config = dict(
    n_head=2,
    n_kv_head=2,
    norm='layernorm',
    norm_place='pre',
    norm_eps=1e-06,
    positions='learned',
    tie_embeddings=True,
    parallel_block=False,
    beta2=0.98,
    final_lr_fraction=0.0,
    seq_len=1024,
    doc_mask=True,
    train_tokens=143400000,
    steps=2189,
)
Each number is 500 + 25 x the weight over the matrix's rms, rounded and kept within 0 to 999. Layers, rows and columns count from 0. Numbers have three digits each.

# layer 6 MLP down (transposed), 512x128, rms 0.277, rows 203-252, columns 64-127
512515499504526515493509535515493510545441497465488517487495499483495470469537446508449536526449508475521536467501535484494476461476526463494482521515496472485493484495535542518458522507483468
517489551565518516509479478468420497515404435461502552507503470529489538534530522510449545443538505507531490538535510548546611505471458472516481483525577477518501515592528518477537517487514445
481533492489481448483482505517444520547512518574508461500516468489517534476500532491506493511492457517474452532544518466482525578437529495479519477474554546464538497497531466536556447526504488
519526515441502519510501519492480515516494440459466546495542495481529470476476492544507551501465481480498511530488539531445514504480504518509485471530532495505491518463484503551522528441472498
520455503502484541487494477493499477494514504490490503498465508470487469516494498512505506507492487511469503489498487476488522462515521491506509483478500485508504495499480525495508474475496509
520470526514547510490505498545507548484525507524473535515486492437480512514518453458517492526526445486443494523478434504466515478504465615499525545530519519478478521503449498501484493515496528
526468491527515477465514523462460423501472563459478526448516474497547541533461454548466505505472571497472481531461535509448497542514477524488506494513484539478524536495506507495476554490488495
501510497506518521491499517503518515470507490500493526531515497530497531519490504497495487492493524505513494484481466519493493530466500508518485478503502507509492504500482486488514498483513528
486534474516489509485530547478513517497500499549473511502508483497494431527482475471488498468475473525492474522518459523528480507496478487577476511520478497487501502523527492508482484500470514
448462536419526487561491458500513467483478554567472498502494532458465506430537496526504495513510459511489513514489484497524530516478491523505509512492506547509502500509502500561521481422519514
473508456487500499512502508528497475510497498527507502500482464515472502431498494501517491514514482445513498487487481494482461502477476505498505493490501507489457472499502497495505455483512491
513528492469510521507478477465486477479511479489489523508538564494516477481510485525462471495432536511506536494561450483514489516480504514534515514503503512517466502480520470490477502552521500
458500475511507526511485517541453445508513536482519469553492440498471534436525503529459473519502492488511535466473527522513517476515491493505466497503484500504470506454510499484510490528498516
486501523483488468513489502494466549531501516529490496488456506438491503530471520516464458516470515489500493504478487466535473501520486537522554434503523514521449506508483483522503499503453483
442451456558526512582509466494485471521413472463514500481481562554590554502559519529458529436526514471522527529510578572532436433493501534453494504536479456556511512484512426559430543522556498
515485495487515503468530528494510521454538470492497530545506504557466521595502424482494535484494510486530462468515515502501474515582566482514537434483524520497494488494527482519529475463541524
495460508468493466478480489460510493460484507452525517503457501497444522466510509458511489502485526489462546492517459488467505483550500545500456514472522497534549490484479457482458491456480484
503501500494501486515495492497520494514477509571476552472472517500547434482492474525509473504523502493511551514461464479468490513545506505504487499529485513541513493506504503500505511506475530
493522496461525523475492440487510539498495476500493476488499528470515496518495483487478507492480535494481534475498512497492538491523535462473501453462521425505493514525526527519481482502482509
527492491487488486508529441510525520488471507493515526469509532479481413474507485514496512484503475515546505525500539506479467499519483507506515495532491489494516474520543527515519515490583490
495482463482511513484492487521490484479519472510535475460505496533493516489540500512486507479491530526510505520558521511527518485426501459499502532504503509471507529478409498502501540486503463
473518498504524495501495490499514490515484519499523529477521491498474469496489473459529488494536525495476503521503490501486540499513522501509480517473488515504517460472508485479498496458537537
518579483467470465482482484490484497457543525564491522538514510429517496511486485498540447519506517498511530468518464505498484496470457543461503475465513482482520573489496552492528475458433460
474509499486498525454514494496459501507486523492514516490487502476523530504510496518499508475462479479503497494486518499508539462492521541443527514506469497487510488515538498486474532481503491
472533512541493511494551498500506472507545511481531520483487461505490470456485503458504513516509491495481486494516469517491512485495500470510500463474506498455487479479461519494490460507505495
487465511509487474497509518524501511530493503494499471499466474513500564501475489496487479532521558505505487507521525488529505497521479513513460501496474526423506535521502501513502501457477482
492496520497513499535510489490506465510508496518473508505487489468503508500540488503503533502492524483510531492517485501479487515490533508488502505484477520513509517470482472510509486500517515
494564538570511461488514565521443543498475570550513470542486484524521486531496466519480526481470492538491483518533434468511516556478490491455487468536525545483576479479549446497535529451430524
482456500506463528505520489476526526535528485499520505491536505518506480472496510440467476452506522516506547538506456550493514515491508515553565485503470535512484549498540449449471493451495455
532515500515506534510518493533484514513520510492490536438507514488495499482466517513496509516459461499513509480490482498482511496502481499481526494481529495507517500486516504473504502481480500
540497491490502537488528511462457478461499526486462542516461475544464495464484511535539517482492492487519454485516498486496487480487512485482485518526510478497496496516516541522492516460486461
487538533506506509504502479489474508493483503488504477483516521496498500523497477527493511500507524507552518506478537518515459505521505494511513499509523502529536484502488538481493479504495478
488554550494483537476526494515504526498484515491445562471510520508526527523510531544496509496515506531457516518508510488491483564483491495533479463524506529514505508469494487529459546484516503
513466500415481517462505444518520496466549518525483464506512487487474474540522522467537534497479495517509521472516527513494496488548563499514516530513505479502495490522507515515462493504486514
509489476498502512521477496490505496537491507545473514533492506565533471502502493469496484526502469544508522499516501511532487461489474467482478475521502474550522468505496515529466512545545539
475519500536534486511492522486530531514488504497511511515497516485504492509513491509478472492485509486492481523521491501480465501511536519527511484479524476510493472476494509516480491492552524
530478525425499489521506485480542504480532508506495448487475479478507496511493502463486533516474555502459496568508530455448478444518449530466509461505539507482512499447545501490481500530511511
475450472549480436429485504464509486460514508499488489493488500478501460491490535509479484485500501500493471489482508463495532504496509502492545502496505451504508491508476492494442489529505501
488502482515458506522546469541507495513523496515522511523443541502484451491468487511500511528516535510508513513494486496531488497459521463555500457501509537468469478515476507479485528513481483
504462499492472467504520516495459554478523475499482539513529541509511512470562456505498498502502515462524544540498495504513585505516475535534505517507533490513536487476495520528506482475483456
520484506500487512420473540507503494488483470521517497489487496510476516509476517481484459503454468490530482498500536489486492474478518494494482521506511510490490509526473506533487534524492517
504490509512485550507521508494482507504494497488477493489495484477502523490511497530508500504472485509548505475472476453518507470532461549513474529483515487521522501492487545475482477514440475
498489505496481527497505524494497489495554560477468467555464507539483476501472530492529465487515489510516505486468501524530504471518541458473530550477450486462511522498528457506520508476421501
534501484471522449497533528526490468488566510516515497555507492548498518509538443478436549475497528478508516502490533481489471500549451542474539475525531519499530511523500512498518486505525444
516535482479493528440492565524506496466501504478480486473485512483502528543510505512472516487509469526472459510501496528487502495528485469477497495514486531509529530509495539449526484497456485
522525550515488509487510546471524476466521490521515519498490502516480514518534520501519516523517531516550500498477493475509517509515526513536503491493530505491475471565511562455513496520516488
517567482427535481511481511517522517485509488496540505486494499484458479506542422536507496513414475499482527462494514492530463442490510542534530461496484527512499472542509539507504537522474479
501526494436491506497499512503501520480496516485482536463511539524482501496524526530462499470508503536466485499499533498507515531542509476520504508475516501478458487487536514498498494476510495
516489501465516523480495539495465485507495511528514502492493507462509481518522491482514517541516503506529464523526479532472501490476538482532504539517521497490479464494518477529496474488494467
495515478510512490503498505513508487492510495490520467484508483508489493503496516499514525517511487510503473515488502483489487482513477492521498488486512506490481488485502493488512514517475508
# layer 6 MLP up, 512x128, rms 0.337, rows 204-253, columns 64-127
489506524486507429522543514538450515517549520523511469473564453526508511534482447490489527495454453570504515477498509499482429534557542475502536468483496521414455532444555537543488534456487467
521512519486510480546482461481468515503491471462484563471531534515515535545444524483484528447532491539565421538539479540487504506479520489513502440461475533535528432538466486464524499499508487
506504469494540481514487496493464540503489469519495507503495524556494496449504499499526418494522466493470500516516555480538514461506483509464494502534481546502542533504510465454502468485523521
506480492508496497490508478499489510502480508493510500504498511477515474506467499492500495486487499493523481479517509498499563481500527506487484523493510510476509518516506507508490498490475489
499483487479511501510480510503550442487496509484563516558494522496441486534493461454549495512518556507442549506545487498491489497471549493488517484491498515500529491567504514522503503510506452
513537536492469524532494522507496491521486519528541476497538546486508483434456472518519509459502478487485477519499498470496463536502532499499483498483506532531494527494552436501461473500496470
526493510491493494516528491500476491522508518493521472496506509488477496501488515485512525526493480477492504528498527476473541517501542496485525495493509494504504510492529501489484529518486458
485515536565508480508504478548463532451522504465508446502486526478497533519489469504476473539495503546484547508493517495481496499521465474484518517495447514484520456482486487462514462513501488
525468469523511539503479480465549500450527452504525473452463562533555506521508499468468484504493472478532522471492503485532584479508474529513520500525488484454538481491468471464558502494508528
529537465473491510460513507476503529462461445516482533417485518483527481495508521493536470565460519492525492509457500450513508487492515505510482535486538480514464522489521528519458531502524504
501481459500543483553506457481460453494550508545500494517483508488502482435494469489537505514546495531472542540505475496496513501485506460545501519490511456527536488501503490524492478523568534
523495529523514580477490491496512504485506466471495493553473503510536444483486520484489521487479546530496493500498525482509521497509474503479541532524484493558469521484478510507522466479447435
512511517458485492494523488528496490468445533509498458549539516466521506491542517492501478546467514512498558503506533478486495530468537489489515520492491517511519550495473518510503513503494487
467554538487514522432549472487488491524537490506569476516473539557459562552422511474425547507459440485479495465486518452499600513582561564534536503494446517504499494463555493487504505472523466
530518463511476419502453511535523460465489455473478482539480491485504504495489556484469467493414541461524455515518513496489480434498521557481530531513502533453522526559558572468461501517509476
503471504503453483506494519494503531476502506534496466483491464509541509516501490479463516514459461522518481516483479534504518497529495514497437565519476525510488491519504506477506522552503483
518487435479519462474486515485500515522499499544528527490511494466492482442512542473499487470505528493548484499519540467486484473506499514496517519512505485496518521494523468526512504524499490
522473506521485481526471528503489498491452471469485487498530510524535486469500510476503489519502528525479471512528484533466479476483500486532458539492475542532475505517517438515500516494520487
527478531494489498476569466504484478540509501508538543503477505470485510503476498517500484504536533561489497500518491491473527523529475514505480492537480524480475497481480519491520538496495501
478443508476525506489528469513482510490505498513546492455494505481514464483515454518499463546489476515481487520501522496514517500541491510493512492508509508511562489477487479488475442528489523
530474473515484508480522480545511491511506508519513496470492503484543455508503511542480509465509468503516510487487523506491477513520489476489490528500479476493540493477492502502502484506472487
527560511440548447495463445500528538491495453520514491440475539476493483504487428452550528528517508495493485538482515470450480525509502455481542484493468500563561443528512466552475468493515532
458465484511477527536489495539485506503516508517502475517523460479519496499486529512494494517511517515454518537532497525511486526515512473514507531512476491504460570497508473467501517511471498
521456477495527489501522510492484492479502524511496456504515484486502510502474528527502512509507490514504481513511492493525516489493489493458496517509498474499505528495483482503539507510506466
521461471535501505510501453512486423525476466472505525497500537542481517516509494482477499562509484497506468516536490511544531517541493543496537532481465470492475501448505463551476519480478521
481497500482515490509493498503479544497529481494510457492483504533521482502500505527500472505489487544535474555476512507510507515490518483506527492499483503493517496509480494492487520507504499
458500490493482529524494473514528510529530572547535488433509552542540552429512484543392451588508445494491548516500535447540549546539446500415506510503506528493459512496492531552477531482547442
485534500533521473470473455519530531480513456486487517517487476509482524493449487512495480481519458510484563552520543477479504512527496524473482532517490508534533490536500457496509495499508463
490511518492546510503483488502498499495506523518505494488502529500503489502501506508497498523514511496470483460486499492499505499525471499517495504522494483498521509460471470511492521513490477
491510469504489524499531476488476510488531522478519507517481508523462474518498483516490503481516458495522454477535528507517517488492513482529529514501513493496516505497544474487467432548498481
531521499479516488554525516509514512535509515536525569508477526482521501502494495462547546537522507534501494492503509501482533465509495534534508467552516514489465485502479469513493503500494491
476445459490514482558520429546485480479515520492540473533479523477527510517476509522522493556520449489464450466517483512521498510509474500540528463477491513437435526501509556478471565516536470
508501500539509477507457453519517503491507464548520499486487526525523480500498496535463494532468489507486474507502507514532491500508450450487522531507462527561491477484508496522546499510532474
463484543521467497531497522520463506492531518497533523477486494504510480476516546468536503494543494543503500480510473504504472571477483536483519488546490475473447477517536515509467565492525516
490519518513497492472490516490517515472543497480511538492513520493488503532499502495486504473488506530486518485535462505488459489514505477499477482528485501507507502498505508482498504503508470
514498509483509491538493502455510532570529499486503475461516531479509469516526502476487484508534503484430477497541504459468513504525458484505469466537497517500483501511487483502498536530503504
502509519514511508495486463501490527514536506509516516484503551500488484476547532464483483521547482459532499492507528506453498461488474481503521488512527519498486469509502498551507474501521524
486525540511486498542502498481511502499511480479453453486511498511507565522479519468515533502476516520488510475525522487451534542519517507492487513436487488476484539464507515496529513506501514
471496502470489479536515493480444538484496500494517503489523502545519522469496486517491488516542495441461508518534521471491527508522493556472453525555497514502497515502452458497512484483525450
513498493503472480527505459456472517468501499465520498509504535518517436472525507491494484484479502491508519497538491511492508489536499537476528527510533483475492498483500508488495514494502451
508481484503462464515485495515492477474487530497478517526499543488546474489541556484486494489506502507498511534509498489464459514498538491480503500505496480559526511522507515502504458466551493
516520547480502499468536550493481454485497442530461517468558516490526499514473520504485456487490467525476468507513481469524452483518451486460492485505552508460498504542501454530507492547488489
558500493511477529502489516471529488509474536525465489492503531507483514494513525470476556521491447511496457510504522484509496549491513494510482492448528498548462510460499529499525530472531519
476499487470510508529498512498491482501522498489545487530563489516480464472481504486515481515485505511513493467530543501495517500498526477495495512506456532451505497502468500487498504527518518
475526515507496505538530488501486511533546491505455503501486540513534467490505505486504466482504491488499524545539540482496511487511525537533526465496547493487505499505540538515525494522487482
478477460469520484584527508566444523549550479487518486489528476493475526467519513495488464493508500461501511482520486476477529487529468500479540450468509462457498491495536524507533527481490514
492483536506511514490479507508484487502538498479493464526499481470454516500503482490499512526496493474485490530531475485512510490498528498499495514533489481501501515462479501506515505527502509
505513454525469461499529523482464469544506498481541500491480500499470526493468481496489497470533503507507489472509506512488557478489495502484469509494519498491478512485480467511509526506519509
487522477486502507507487501516487494492498502479518466483516512495484501488475522493515517526506495507509487522477503491501492494505480507509501483486519520498502517484516499493516500511479496
509483491501480493533520484484479488510472528504509542498487516469493485513498525488523516511505472497496482488538490514499529473504487488472482529505495522468498486492505506472519500494499510